Each number is 128 + 24 x the weight over its row's rms, rounded and kept within 0 to 255. Layers, rows and columns count from 0. Numbers have three digits each. The size before them is the row's rms in percent of the matrix's.

# layer 13 attention query, 64x64, rms 0.302, rows 0-63, columns 0-63
107:095090134166144119110136098140118083114104130164119140146118139129097137096115095142139180156104140151139140147116104099112159117135129106107109112106189141161115144145171127113167148160160148
103:097158150152132120154144119094115185096125128154137136146136122104132145144148189175160138130128140127163134120087150127139144099078165135119128123110158093116143115113108164126089112100142100
109:161128119100126125080140135140169167145123097138119137126118099104091121137145120151155119111170165130119092121132144133117144152168102066109149077109125137164139125155099114149135117108175151
108:106100110150118153108142142139108130166172172102137158120128163137136111107148113173165126121142121104118125107128163099151105115106146153147156097102088138136135111155131175191156150124137148
108:108101143096109152133102155122104141107151187133093109120127125107137137061140138102095102125147196128107115100087093119122126151111118132105109092130124143127105103151125159138162114106128117
108:111171131083123096103127118114126146125102146169153159115139114172100081128092104133114114147129106142135146092112170165124121120134100133138125098094155162112108141100187130105133102109120150
100:138197106139137086161107140127071130054163141126115102133136113130117131147117116114138125107136149116120125119144155104137117102180081136153131133116140149125100133151127148102159115095153138
109:164118112148145124146093156129133151164122133131151141155091148133097140184122145092134153118090134145082134141116138106144142144144126203126097098091115130135151118141132139124149148168082139
109:110118150165154135144091159122128123097080141124129109164106156151127154106122092081102101148179123147139146114148140145128089117144146136094073117105124138126143157118076148147113108131098131
108:127148132156123134087116098167156118091151106170130123139109167133128129121137156113163128140102122156123083144136139114125142103174106100128133105113079175133130111137169160073099156136123133
098:103129109135124140110120092131142121164122153124127139138096080128116103054173083128155125127091149142128172125119127155163166127140073113128101153125099159112134139123093127114128104139121150
098:127130115112139115112129143103158149145155122126133095194118132149150131105164161108151140159152136116097129111148139158151170127119187143167154128157144108149156134127140158155131089173127165
103:126124112133097142186146135122094116105111147127106128112151111137132157102113136164196110192123132101129126118167109134156118113104136119127147078098105127148150147092130076118139101138122122
103:127106156142141191100138173139123122112158074156109116157129127138143148131106110124156129093143156131128154096158117154154080181104138097156123106149131119113108123125145168102117143145108109
107:095164130093165097138133133138167092175132130139140142113131134151150149126121123099172159146120151122127098081141115113120154104070126143111131112129148109105121109139116105132101099160082079
106:109138142164100071108099111151109150148137115116128124129094136125127089152131127121143090153100118087174106093099098070136167129107130115120129144087150087100155117139142095129137132145143135
117:128105107084157154106142111155098113092098101125101146124079126126125082138153159091176161130105101118102145075135122103101140142137146144132132099140121140103106125095121135176134128105150138
100:160186163099127135141139100181143131142103124160127131141111095135150123096126130119150123171146124109133093148156094131104100143114152150148124129068146123114101146175092127147154130130160104
109:118155104186145116116148110133153144100138160102157082125121102145117110145077104089135128097138142129107126145119170156113153154121162097096132140115132142157149132141183108102123158089123120
106:187120144158151148129109127150095089137126112123144123144101107144134174118131098126124125105103127143129086141140096120129149126164142091134177113096123104125104106089170164156110127081094143
109:147130103139128166091139117092156128155128103171120100173113139111132145139159157137131098147147169088141118086099103082121144159130094136176126120092143148126095127134149165121134102116138108
111:115140144155150130095170165140100103121130100142090127127099137098067097108148128124120133144117107150125087164140132122124158169123141146086109139146129157101129106134127104129161077165089130
121:116128088085133162150159164130190145086142127090127128099131132150147142123161110196131158129111142089088104102097127153124145124127133144111119153099140141102135149151122153143138146152125139
103:130134134119093091127168125125132132160139136116142153083090120152164142096075148115117154096121139098109124162129140114147114135132148121158078126081143130126118136108125084141118096164070116
122:135149135163144094187146065120141121151117142143124122106141130148093119141137155115153127111129140104160122116122120136088090157164113098141118117143137095162138093161125138080118084114161153
108:139176155156109151089117099123134142106118149095116102110145149152142119132163142087100159086174118128121126093147115113165161122123130128122126150161097130122151150102140099129161092141178104
105:170108099131122112117159114118093188124136128132095136148144099151151086107145113126082128103160099154150129131139105092080175116107139157143147096103133118131167152150122141102101135148123140
094:096151120105118111137105147116100135161143129125142114115120161101130120130117145124137116113108110101092078107139108150134156121138163177112096116075129135188143106122162156077078138128135109
121:143098125148112086159140156074189130136116094139133187151106125128159098104167146128152117134162099089116156128156100119132131106122121156135125094129154116124116113142146148142111134147144085
106:112145115137074164161146128102130105147145116094089127153112105125133144098143161116139134103124077175143156102118106144109114126147132166121128106105159164152132146139109143154161187146106128
109:166159142093121103120164114105114096090092121161123153131117139126160130104128130134133128132105147126111127123102087139153108119080108150175139141148142161151192089159117147162139162114130137
102:130131125152168127150141113101129112108173126167114122153093143163112132137136154159172107105149129145134107129139145154143117096120093128132119100151143080146104107144126091128067143150180163
085:120134118165158076118148133169087115170130109140157115102120114168097176140101123109153146115090155152152144122116130086122142147132126130132146123128133123152150079152124115100155180105137146
107:100146131166079138112087114122130130149133130135084125171122122133122142119106114131112181087141145124098132153124092123099151130133158143103089143158145149140161164135101104136143093186098123
082:089151148087167152139090110128091102122140134134156144080109134162133098094117095139095167129157121137142149109111155125136129084115123097124081118153135130103150151153118165161140155111118108
106:122081138107111158118146164106132145176132150089183146082152088133136115137154089167135146100127165119143135142135127128095104106103139125123169115132184110140154144121151125114125160119127128
098:129157168142123148143138099160134109132123165090148125118146136139177124131116174139093129142123162146124130102155108159129166145075191089145145174125139122150124112122130132153147138095160123
094:133111126097136148122169120137096103118115131062161127121075123107102134124171114169117105116128126130112114104105140145094163132108113137108136057096134166125118133134151155132138153118083126
086:125107144084131157164126151177148106094160092113102098154142127108102138134125150087077165131103104132154109141101157136114135144164137123128133161161118126144157134163129107143168154119121161
093:096137120125162143114057139161135162156140111139169099129089109108160143132125112114096155151089116133106081148122144123152106166129145132141100132132121143092119082111143166097133139103125116
079:123130171127145134098095126129084163112118136174117091134118145112089130131110126076105117156153159140119105130139120114100107173166095075123136122140154168140145140157125154124139127140078116
105:115133097179109119129118141169150126115140139142075130099123138111107093117122108112073162123149131153099162111097168135136175146153144114112100127172110150115142167108137115113169106147135141
088:124179138140113102089158129140174143146114076117158133095138113143146155140101105143134136146128110079105108131111134123112119093076123124126131107138175137140137130140148079084113166160139125
109:116111105146120132081125123135131123082077155115115121147131125132122138107121111100125156105124109120101086119093134153133113185163155077131081161158101128173104155118105140112152119113122155
087:130132132163135115105136132118113116162124145122135114198102101136138115104113078153148097175145120139190093118132080128121133105108087180155142128090138140107135124145159136112149136126128122
097:120164094125127113101152152124145165123115077142144149146146134133123144130167120111137158145081079156114166113113142132117147163145107133086121156119105145108129147129143050119148117158106126
090:140115171153120079149108091159116095161150144124119132122130114145119158163129086087098110084115125122164116179099127143099144125107136100139116103158129100112158122163133104094127100103139117
087:160075137170158105134146098139094111131142150126120133164189143136125111138157139152115109122124121162126055107150153140139111128089134140118138124112142138108134096131138135134100181129105164
074:123111128157147107143113091100148164172116135126146097118144133151122110152177167165126163168150128163165189130093148144136132116125141131170106110149141092112141110119093137151138123124147146
085:135100167134114103142137140152131142122148122093120154112111107143127157187124110187158095077147115132102127132164124155123107170158117156134143129086131082114129131123167135115142134145165149
100:141102164119127143123119134121096140092100126131097134143119160115134142112118102108081123098170117138117112120128124164133142136081115154145081077180102108143115107126071090121130154155116106
099:127116100125112138065129102121157088109130104124136120075088105160148162153117145112125181115095090146120142147135142130127112119144147129113125137130106158128166143087127120127127090173081116
083:180111127087125138103140136124141136144123108120120146148128154097166126115109137201132135088107100082159136125140143131140102144088120111146167137148105135131124156160139183115153166121102144
100:155108153100128080093094115103167076105133084165100107176147101105156140131139129136097102107091127146150108135102098105091160128133143133135139115130150109124139114127122104158155125096141118
101:142118187119158100102099116114128128151160166118145141144120159122151131140164111163160110115143128122138109115119096133160169067115080117099137096127156120137130120150159159129122147142138178
090:147157092132127089126143124123166152108130112106137115078121162150123104146110113186124134116141124137101157107091121093124140144113139113160125147115073105087139124150122096188110146156138111
086:123119107103102113114139097098130136151113121175143186099087141184109084104113173147103112173133131141123117125129143114123166131147126155126102108117149121129114133116153110106156147117086083
076:085121083123120124105086103129103162099102091110100126126102173108081103142129113166144079136125118124121157107119101181112114113096139126139169138108120111148125153142123140130126085110151133
083:126154167138122158103098129122138129152117149135077143134154138105109166155131159100076143125155114133076109099148129116120087135128082120127123159129069140123152155108122149122149156088144116
096:132118122126105158126127087105185161110129114137117147112138125103095194149145124160153110138105146091114117118109154129161114120147129117113119160150087160135120130111139154097134159190096145
088:113163113131109153120105140121123127066151121166113115109163129138125145129107129093106094094154132138109118111118150142148165157131173120153131149147127186153103183132101104102086120109148117
105:113172130117101144130139129108162147049129111111115139105138126130080144114106151112090157158138164138102157129125136164138094156146115153137091167126101153154103150154157142137116113150125149
091:153109108133150145105149172127160112108095119132137136145097125123161141162112089146154139128125071140140120120144132096110120124144116138066121113064149141100076147123140131147122125142085096
089:146171095133132120158145108156175126105107077116111135096108164115142079075134193120122137142145146148097120121120134154120124122125112131152109086144113089149121116119127158168133130129117105
# layer 13 attention key, 64x64, rms 0.297, rows 0-63, columns 0-63
099:145131144122145131111123092130140124112118118161082130148108149154132159140141098186166110134137123157128082143141159105105143153166156149078146092135091130138108107118163123110161132176123101
106:110147112141121088131144116123116168134077134138143117106153141092158123114146163171142192137149143127159146131131131138150091112164145109090147097112176093118149139141098157118112114137138091
115:131118155139139128082128138146149148111109113151125158112100084118102146135076129114141138131115099110109127177099153155131124171150147073118100124089108120181087136136144126138130082125128157
107:141111149117096181113125188151132096136122120109144154116135123120125112141135129160110109109136139085131132116158185129169118137149139125144195132106114115151118130083129153138166168104151149
102:133162162123126148115074135133132150103135113114112092109112139092108122090110109095102123121158185148157170101147121112115131165135100109144159132094100142124114125125126151127135074088101101
102:098140120133129102123163125074078100091165119145153130115094155147105134135112165149139138162147135149113141073142158124089124133133174080170109141125117134119127104148123117162133141145104114
101:105123091167110071105150129141109112091161122075117133130091129136121137130140159110123121115117139139124103110106162109090142086115092128092141117102137152169093161138148121113131143115077106
115:144103114102116138143127178096149118150137115101143100154094117095086198146129106148115126182153121127126123153159137153119110118129103169134145099155109193126134137125127130117129168124125128
097:143099176127117132134055130110128103128133136075125136149119185129134145105140179112105120108160083144125132142168090122106148130117143128093150137144148116140150132134104125137162092128136159
116:151113120135073123139126111131122094134121112138154134142095113138137123122125116124152091169103125154094118143169134132125135142176096162095108113078158137108133136112189162129118147134066114
094:105126135108103158055091109113167117113150131184136097119118131163176135113158136111132079118104158157092139145110136132117138145114140124128129124146076090121140145112116125120134134086137141
102:127105130076147118097167121142152148120141105115107112134129101158152107126107133149117132102142132114167136165145107186135155113193135144144172165122131114158134131097137105166112130131088160
102:112176121096122171124128154124115132128144100105136133103110140151168113120118139137162103107132071168126141119114149106156129108123114134143162127102126075129117154137129154117112113172199156
108:172106138115139118148122124155110109151140108140117120189116146153143131141189113130136152071130147114113140122153137142127120162142095101165108127167170123109124125193127148114166106137129144
109:161138098060124076093114167093130111105118122141169109132142105123150109149083080157122142130148121135154137116183105101149130102089100126133129105126141106115146113154118122148123134148127132
105:126157134133158084091150146136151102128106148146136159093107132144115135126121100152140129161146135115180094154125136145112122103116096157132098104051159121091145111082133099111124130153135125
111:139092113091160148120141113167112142093089103144130137119102131115114100176152109109141108108128156148121116078137109125093129149134138143129087110162116147145158154111105166180140136085139157
109:091156141090086128116145088126136145151102105138141146128089110118140117115112109114128165168155119105158155123130115107093114145090089120102133152104123127132154161162137115150195147152140157
102:120140113146113079124104139114141137112145129071131150120133114171141122153153145108126171147159156106079099097111125154132163154172113106092153103153134123091119094137169137118141158150127116
092:140106135128148141096132152103115091165129131119130157138122124102089132132178092095140155100109141121138081121149101119127194096161091110121124088097105094136139128172150140121102143112119130
117:146099113125144116096151097077160134121093112159123077113110132107092117101118132153138072117151153068139130110126136151126158134155094097152110141102149142154113125166137146092147125136131134
109:137177128110145144137143157101107166137116105170119136169098143126114156129169130098101091173127149127135095127142141118115143148137131159108104085105135148112108124124128085196158113112143116
120:083110104107137144166110158161160153111131116116152102086113130100160128120152102143151115121114110102114187107127126096139136126151154086091145154087099169114127114096157139143129157138140119
113:126126130090140117135128164103146127161156139155117149122129085167145157132123164119118134131162117133110153119126106069142117157107136135198134116120121156091164149132137143154125159146144066
109:121124118151077119082118098098102118104135094134058166102149129145127108153096134141137138111146108120120113174099110160142116128131118153104083116114126158094095128156114123122130083135151133
098:131156150157114090105143107135128157142096116120139086099101108154117097128141105107070148112136122172113120129136121145116150123121148126154144155153158111084111116089138090147174115093136082
107:149102147136090146150146116116145162146126088157099147086126126147141162085125125119130158150153163116145132097136167144140139083102166124155149108147132149153115105059114118143118128157104118
093:121134125109113101158111153112083181083091117120152164126130163123140125107089123123092128131109131120099136190146138143111148135121104155162125123083144165127157117146145169100117150150120106
110:154131161133128142124166155106142133128102107116138144145145132131145091109148111186152096150183120095141182138121094142109159119090147112146119138173144126156132113137098141130142176116088136
106:157128110130094176146112116121144117110140133126108124153089116118140148097134126164155157078099130155161146128089128105105131155110150133164153099139116124135133123122076132149168198133100135
108:120161134133125126133124096134101120116078103131089116102113119118181149111123134116165130139102110119146133162137121118155085111147102118158158137140104133180165086176135101132135153082156148
096:128123112129114156132116096120096094111136162127130156128102110146172145143124131161109114125170113144159150153103141169103107086152114152126103114149160091147097142166168129154121072119110100
092:099101130104121144123118129111181147165099089185100135147140127109112194132084152105156119128105131104113104153150127128115127100131104145064140090100131141139120120136145129123117151112150121
102:146156123120104078126120128121126118145123128095146133179123101151106127138115132133083139129149161131097090122103117110117160160103145171101127132109116125059137130122168134122097156149109070
082:142141123122127170126147172075148105149089120097101105175149123126138124150133151091096111145159145142100147134160137137102135125098165104190088127147139120126145143140120112175134140117104140
104:125127153078134115131117165123117143178142139121091113142164122125134129136129130158134112130088129092127154157110128082141154149122164122172127144105091118176125094098124152172105135124142182
089:106119128163103117137070080103121099143124151168096119132134097159157140151121169121120128117145120126143166142111171143158104111151167116149143152080122086094134127123114136152132173133139134
094:135123143102114133128139170109117107159095127101162092090093140106120145103119069100127091147152122133143149124140138109166098157167113115123146142119108107160119081124138136163156136095086145
089:077115151151106134138123122167093119098135132092114136131119071147119164115091121089133123127086091138098085150104142157112122150143116140102087144132145160122142181137121149116104113109147119
098:136156123086141144167142110078122088117144088117109112165115118109100107149168136132103131162137116124137105096132129135116105123110108112110125096130089129121178136137115158140180150099182110
073:159138131118172125098158100136161116097119142132141114128139127123094133151096129097119130137147195135114083144140158174127144125170115076112092140097151131122161131162113120113129162123163108
114:139141124132102115109125168128085108172119151118150143172110121129147144171130121108077143122133098165092101110133098125106107126119131129171124125116142164087137119083127151133140185114109089
088:096130082120119108146138153134140139121149110157106133162132118117148163130129162146182162086154095146154151140073139085114140131125145106079143146136097108147089124158098131157108131138124112
118:144149136171114099144119122088119098113148166132072169089124139142132109159116154102105134131108104144085080160093152155155102130170147136113084129121118122107132137129159131114117098127129109
097:170145129097154142115147107146161155123092090091139140134114135074110130101092155130085159160132127112151165111183139126151129096126073121093135146138127141151110134139084135132121126130128135
102:144108114119139118124155166110099121128103170181159141140109089117107171137163099157122129122114122145150094141107145109090111119136110180138090128198134141107127129110134145111099148156118123
095:096122159105124104135111104140097146132124103115095150168115156161144152155071133073101123154095112115121124131136106104136139115103122137111081078097139125117137100143123091146129143141081104
076:134106137131149103154060143108121112139109102159133136158101162115114143105129142131117133193145103106138172128128107113144157119141139083139137120117169161116129097176105147088147136112157128
086:144133147120138173141142108187147129137101093142113109094120104113137132111142200138100127098112111127121125131148100164153129127095146137142127132124157088160164101077135171105114130138134150
090:118119112111125106129139103146113145172167086102151141071143123146133142116151098173157147167106134102082160145131132117114137119175103134141151093152155111153100110144142112117135175125107112
099:153118196150132133160105131130138105142117134113109117157139124108073089120110122084106136098116108130116125146135098119122126139157153144113159119131165090128110172127093098140135118169083090
093:107145104107091128101144154094148109145134145144147139104113138184126113102141110131124136131135137160108097156170137108119181148092132152098057101126126127074118122132145161137116128137152104
079:137122111134101163132117109152127131145095133106112119126102143130126091093083140137145128098097095164139162163105128158114128163146166124119106166136093109180126147140127109097119130146184174
090:125123141164133140121123105140079161155126138094129147134150130166078173131083147104123138109139135119142111112090126097129118076106108111114088100121131109127167160124126125070147107134159151
112:149131094158136138078149133121134131119090092129144123176118127100140114133128124137150126122145095100122147148106124123174170097157104113138102129111143070174110095138125093093122085139107151
100:151131104131103127162150108148154111171137139107107140085121116128148159116141074167173137116116130125134127101140135080117087109108174140162156147130147132093154147093140114133169165114114134
104:152122091122127132184145182104134139127167133163183114155099139118110153119121128126126114145171151162125177097165136115129159140100144133150137137137115152125167122097128114140138138179106115
082:137163119136125119075133059135127113140123135121118141087088142117126146133132135149145132068142161151118116175117116134071136136135138096131161092144112110129107136109160129133148076134123160
089:127124148143152127152157129124114135115143126122162098116138144122090117144130150139122131136090132138102114105131111149123159126139147101137138154104073168085179162134123073127143163067092091
093:141094097143134174145169122127132098069136133129136117093137138121134139122140100126129151131117112134106120158080130160130133154140145091127137153100072166115103092112172120081155091125137125
083:144124104142140094139126073170096126135128158154147153172177110182140138182158149093124128146130122156136094135126123146122111128153179125114120134152139154109137171099112129141135097119132126
097:125141122119156186138130091158121128125137146112150135093127109167102113156147134129138118118139146155090110109102168149121105163168138139133137151101132173054091128121153136136144088123118102
092:149156140094094104154125187135154144149115134142156113083122152101123116108166099153150116172152131071124138109144143119095144088123109140148078098156127150127119132111112154107114138149111137
087:091131117164120171162108124127115133142106152133105129122141141110142092116089120155131115083198122177114181098128141121118098150094132125141150107128161114105150157099119116172126124140124113
# layer 13 attention value, 64x64, rms 0.243, rows 0-42, columns 0-63
104:090122113122127142095107126178163116129138102146125132141110154136106077136149167107132124140144122161156134095126160101091086149163142133106171130137097118127165111148082147160106133099153107
089:124082140162163132140089151125142160152125130138154127138089125125117126101147149121118096111105177106092101138112113132136143103105095130132133120111152154120134207098112068120140137122159143
078:175105123165116145126094112074110135112144138118085112100141160146123118147166119151130103124118132105113139128089130137141142124134183125094136150162140138174159162151123121105130178127169157
095:118109108099151123099060110106143150128096156146137123184117128117180153155094153142154141143121132151117159117103110118098097109131169133119121134115112093113117127157094107161125157145114161
098:119127081128117114195145150104142145104113151139116136147109140146104124151155129102109147160154144099170159116113132198099107136115138135094122154101176152171137130132123114156114131129105121
098:132114111140123109129136119166132104145108160107143152106143126143088158112118138115111103162143181140162147143165140190103127139120131125138100164191095138132103176165113107143111123152132133
098:133118115138161090126176141136186091130110110156137144117138106158118091141120137152092128135094145125181145150129136115129157100149136122136131140129115118149104105121166195129183133157124145
098:123126165105143136176118164126144138137144161104109127150156149102136113098153144126124085121146118110104150127115103135197090107122113098101158072137141102155107147147141143169135109113146103
098:148121155160094113146144122151120169126130156087112148123101176129132165143156118110094108133136150132128077116105127146146115143123119143155093108092081125144129207119144092128122145116121132
104:100108185118086137168093121138121106166160154134127157151137172111131097122143148092146129118134155110104100123071114151152123128150149123152129177164118122159140132115125150122163109143101133
097:117117148086102122141156133116124165103141169119134124135085153107152118118107126145153157090173141119129105145109073117145070096136086129148094157150125163140127095128128092116129118156136112
083:121126143163111138101100166158141116136129167143104098145099074090121138114134104080105125111139141102110166129096142106159119168108113125129130149162087082102127145145143102165149154116135123
118:112079146127115110160111131111121166143110094081176141131100159135183154124133146129128109164153095155122103132136136094156110134115144101138105141138158171118102143117114138116107081167131138
094:126101101141119117156172128108139113105136122116086111113059124128113138105137118108119138122141086128167138100173107116144104135115142111092129124077105159119105073072146143115115143136142123
093:132109143162129121095138121164113167160122156186095119148147129147114136139097098149151081151126113134097114178110130103098087150107150131113159118132110107143130144158161120087157141099134113
082:152151114110105123124120123145099097106165092125107076132093129125157169103085164148090134118131106164123149148121114089095118131124151112162109107118109081098134135104178149119151128130123147
108:118151151137137123160095122138123147156158135142119133086096096124129141149139094112101109093135127113128162137161134113151137111146148131078098145144090124140133090146185135161117129103121055
085:102154098153129114131126144118115097127084144167121136141185116148100132150089130117107150181145139137136125154101134172126121166115096108156124119157158112123114129155159136132172104122075151
101:116123147143081093111110128075104089114153116097126118123076125118114131116127099117126128110108125128156120119083068120123120140110130100124116155091130105116127148170154184111096119150152156
109:100108150162098162104158139125142108122097124128130133098119043120145194126136125139155135130138094118134108097143176108131165129130102161094104149164111123137144122126138148153145116122132116
090:170129161127107126129129182129154137088158115132157107098156074144136181135135137148123111130146141147137148138143152091104105164147113137145161143096180098132135133118109127111164136151086124
091:086083122078150113105099120078125139116123144113157164102127097166119113155128109137097132131127116160143120083135127171122115129141065124129124099112125131114096066149120115132147141144124115
096:102132140143117143151140128100078138139104159141142070088103127148128168202119122142141126095127158127127145136163133104169122122100098125147074104089119117142152107112138112110116117117135138
101:111107101160103160091146122148140090166101133135075113121154092152100136132108099128136108134139146125123135146089105154145161120141180103168133140121146156115154122141115099126160128071115148
097:126088145131134089138138087122139144090109147165133105127112131097077101109146139119103172114105117097103120160110181085157134102121129116130116084165120149088153139106155116132123098134132122
115:164135145113143125140098110123141145107133146108153112097123169127092123133150142103163147138180162132118114174144105104183108156138126135075137139101162166136130134104095109138092148149099108
090:151192110212178148126108144089125131121131134133100121103128154117140104139119140113118146116117144138134118119112122088178101125146128121152131146170097144109130122141165095155143141119102153
092:146110139136142116133121123154102149092117115136108130141162143104143164136090129157131117125174062129110135117150156139137148183106144083129132106145066103117152121103118120124070142115115120
083:114113152157141133141117140136104122158135172128129104118106125096143151144146132112141141147101170136126154106201149110154110150094133129147129133130089137122090076099101114082143115185114122
109:111132110122150126096162139131145127082133097123080136147141050115131137101148118130114145202128166117142157127090117152129121115100101165122141098134135149152123124116125131135172126141138096
093:128126156141169150115136125126098108147181171083132099107115149116157113111132155176136127141118107126113109115103109136112185150095154141118143122127111102168143120162164153139155111173113103
092:116156134168122142147150151086118130107117132168137127133187086122093125146153114090163138144097144099128157100139197127121102155110106154140159148150162120128156122122098120111132104129109138
137:136163128129138105129152126108129124120082157116123181115161087170153161158116139153164097096112144108149055129097128154116133122150098129140127134160129090124131121108115139108110103098153143
104:171101111146167105143116121110143135133102106111108130115108146111142126139153153150109140128126110113121124128159127167169123115126087077109123065121061138098120097149133135170094104130116107
108:082143117145127078161129111150131156172125138137131097124129106149122138167170130092158063123118116126124115144100134143098087124160116136107154080159147114137145120114112162135140088120152123
121:096106143098120110171090096132129158129166120115159096117095171117133096112148130130138128137108126120116150147128100117153100125076141095111132101087092112117137139140179127177156124138089126
088:129101150098136127119077119085119137122158140140070140115177154115104147103104149155090131133130131104120112160161096160140145119148113132100125144112130147154121141194163142155158133103143131
117:162136161117130154162144109143081068097158131144120150104177129152084107098108128108114149159126149106098135145120140133147139109107136132127109110113131123155151177106138146142176138111085120
105:107169140080115152150124124117103128151134118162106078122158123162093106112114101104178089129148095134124134131102144141139102139145119108166137082124103115111106113108084120105137104098161147
095:081131102149088127141099097096156146161120144151161121120140082150111131101129090101140119154116124139151121063165127124095107160158113152095092140127147091141130136108140098099132145126127117
109:100137088124171128131115127127156125121119166142166119118155115130135101172131135138105089106141174157142151098137137131143157124136156120150164119099141115096154099194114122133171105175120141
106:094147120126111118119080129105093087149107112166133158119172118163167143147126093116129126128125149116110136182097138110107120132159140110129123142178167112133103132091111112109150146113136182
107:097086132110137098152151185138127107129112113151128127128178088133104118132114137132118134163135120113122153201141114101163127167109111155127133105098139185131085110101143132151115133132115125
# layer 13 attention output (transposed), 64x64, rms 0.762, rows 0-42, columns 0-63
109:112079120133108088145125128112098131161127183112127098117125151132151169112089145086124115126118131092149131150095150148173148137123099113154121135132127186132093146136161111089134112160109137
102:093123123115115097135108146140121095082114092102093142180143144182146145141118082141132153111114148142162155124131119143103132170160152087109127140133114158130128127116154179141137102102156111
083:100112118090131116131127143133114165154185130107109122156137097136110123117080148133102174160140132126123137122169119103115121168141108101156143136104113136076097113147166153149149106127101079
093:129131123139109106125145171143145129150154093142153130109100141147160146115166105139160142119104143112106072136170142132154131149175126144138138106092149163117141090154145151105119136183086103
090:135149139115133147091142111149089142128165142143096122127138123177124156129128131129114102116106088162104117162140140088182137160131121114134145143152091106091122159142181106127158091114116167
098:122124166128131136117098134096084115109141152154111111145164164100111147141117146094091136105114111125104147116095170098118096137174139134137152141099137167146166125117156155136177161115091146
106:145156127149093155135107142120078169144152155131148178123149146100143156115104135140145154122123094175078160162117162146155106134095135135140150123107140110106151142129138122134093160094123097
105:122114120127100109133136110129069139113137086155125132120055111141127122129127117099104168119139121143148140095116127103063134142106140117132113120163108168078142087102118100136131147161122106
101:114149111070154144137117106149135114091120104147135111127135145116097104090114119114162115153152156118137140128156127137101123126146117131161149156170129147149136085116137170174152115090128199
105:133115086131141122145117151127126144087100121125169085120112163088093143142139100143125115165140139139154142094151120121107163160133139144135122118128085152124149133141178143125168194100163132
106:177118141150158113120100135091138146077100113149082131124098135113055104112132118101148107140155138129131121136149121139110135121160090158098127088106099114105134117156121140135154081107122116
084:143144092124108151106148102144143105147120084157117123158139137124130155135123160097087138131118178148120145135165141159093108155160144123135113147144101181113141148136101153093161143188142126
110:108136095140109092111093154147113121092108113100099094080106112155105108126123117109157113119101125106108099114099107141075156114114173141129168140128088135186115120101147117141148131121126149
085:111151129109099110094124114119103152164106155172075130157156137157139100079129174114109149122142112140089125146134137142137168089090116146133109146137088098131121168150139141146116101134135151
105:148124127095154140197118156116164119124165115099174122112117105120153114132154143150122146125135144106149194090154122145156148129143114141169111131128127161118136140120079148148116134108083137
073:104147155123117136107125148119148141162092137151162139126141114089127083108133123130076112104146174100142142114163149160143137127116168131116153111132116118190138106148083103131110119185140116
115:143128130081132143122184128117128135107106094134080117153142138094165121129111180141145114161103104119159161117116133131143087120126122154179120160120110121153126170130071107123145120160134144
078:186163136123124169119147100158142128136157143134192101104114116089111145134147106147107108107128115160097156107132136088147151129130142110124159121121137152174171128125105112105103161101127156
101:114172112119125121097108150131134159141141165165128124166157122085080117149136127170085111156164141119114132151174141134075142113075120108118159130136121116127132135151127141159146092157132120
107:166154089127123150142109105137155091183148106152115161135154194154137137141093163115111121151118124110137105151131101136111083074106142143156141131124111119133135151153127135085122150116150124
082:105159096149115158141089084154168120145163142124110178107131094118121108128117095143121126086117131075131123134134173180146125145140159118119144127141126095120131099121168099112106098139149118
096:150147112153130107104142100130129136159101156129090085148096114104161138122128105127182143119137085114129125159139128072156138116157118113082178148127136115163171136123135122133104103109124167
102:147145144093124156112141107112179097101150098128105173144106116122126068094145177123120096159141102123090138152119132136101117116115090098132148118135099146110082147129135141127106091137137103
105:127106130123161170149128157097111111136188116112156108121134121154131107126119162130113132147146192135125135110161183107100122106133126090100124125131166137109111156148118155074100154115104125
107:150146112132138164111110137144127123150071098126128132134138136134161168134158115144143166091143124169167186114101091144096143122116107115146150139111135129164100127153092147116170129119167158
123:098129132140118103088136106133125168092107105109083132134129107125112108110144132145152147123110109080119121093096125161108124148153075117171099118118114133128094120129186160108135091094147158
102:166103124050109104132147097143136134089133121145116114132128117093084126088100121135139135125116152155101130125126139133118133127125124108145122114062170162162118095126074141112113115143140100
094:149134141111115165114137111142158123190118132126111081100137136128156110114141127083117128131134158098123100076130099098137132115148155168171110162130132172100102127118141089116114162146093133
081:100141118116077124134119113141175070088102121152121147144111147117119081119148160119127147117119081145071116125105146159117156113153112167128104129105115166138114124126133145151139173150149121
109:171140142168116139141126099154085106143125144127147139144111154161116115156071159116117153074146094167146131160154128113130089125157120143110128086129157133138106109157124119155095113122150163
097:085138113105099144131096153147141132127084114145136144120099126101111091146122129151106138139118122063135110139169121090163079132143131130149120111152128134091119130121096089110120180080147118
088:179113095114134149161123065161168075125159151120145134115121114151131174157143139146098117086113086169131131146092107125130155139119132110116110127113130132119089131116149121127144138143171123
128:152115128101146144130143162129145137099111098156141087156112138073103130090145112108110098169147173150122174073181113100129149149102107120143119145136100160108141132131125134140147143125108116
106:110161122129105158110140096124119125136161147100144128115159108136134140117124134126107102165115149121120139163123174135101108145161132068109163185131134132147133182171160133118165136095156153
114:162108165117102127088084143135129121158119135147118106169126127104104136129104121102052128142123145147093139124148140118115150122126165137117104144132120158132158124138074104131142145163077168
124:138125132181136116097108097144135099139151137118126117117158123129137160175124116136117138073095121177140095176104145134128128149163173084087151135125151137155148127142111107098115098125152147
092:125147117109130102127206117129148110149152173130178099120129120156125124112120144140148128161153103121166148149099132075130115133104108095138124133131189100091144149107164134110128118131115113
114:123114111130141118107138150127171117119105107111134125103106115128177156126154144141207148093107104106161109100139111108134176103128136096079136128111146100126124116125120093083125101162123148
100:167116142150121126124148127124142129162097126171086149152100131098139114138096175140115152166152141126120103131152100098105145105124133158108140175125112117103129112139121141133154141182071084
094:153132141124111114124154118147127132098129109174069139159133155079114135088084113131114129098108125102116110148130119125165114112085081151141098127135131122153129099120094113136087101181113141
114:100145161156104107076106097174108130105124145108099075132122114131125119112108123069086141138125143153113097127106100149108122158158141124144085147172108116112110114130151105137113125101149133
104:142146168128132119134164131090159159129124131138147139152106125086122127135145088139124104139162117139166158093188092114121146087102104139125117113135111152109146098123093084177120115160125104
096:106142152130138107150095117083124114136121152110123108116101152115140075114133137106169139113100166095125143131133145135103117075115181161110154124120151093155137123132134091166081097115155119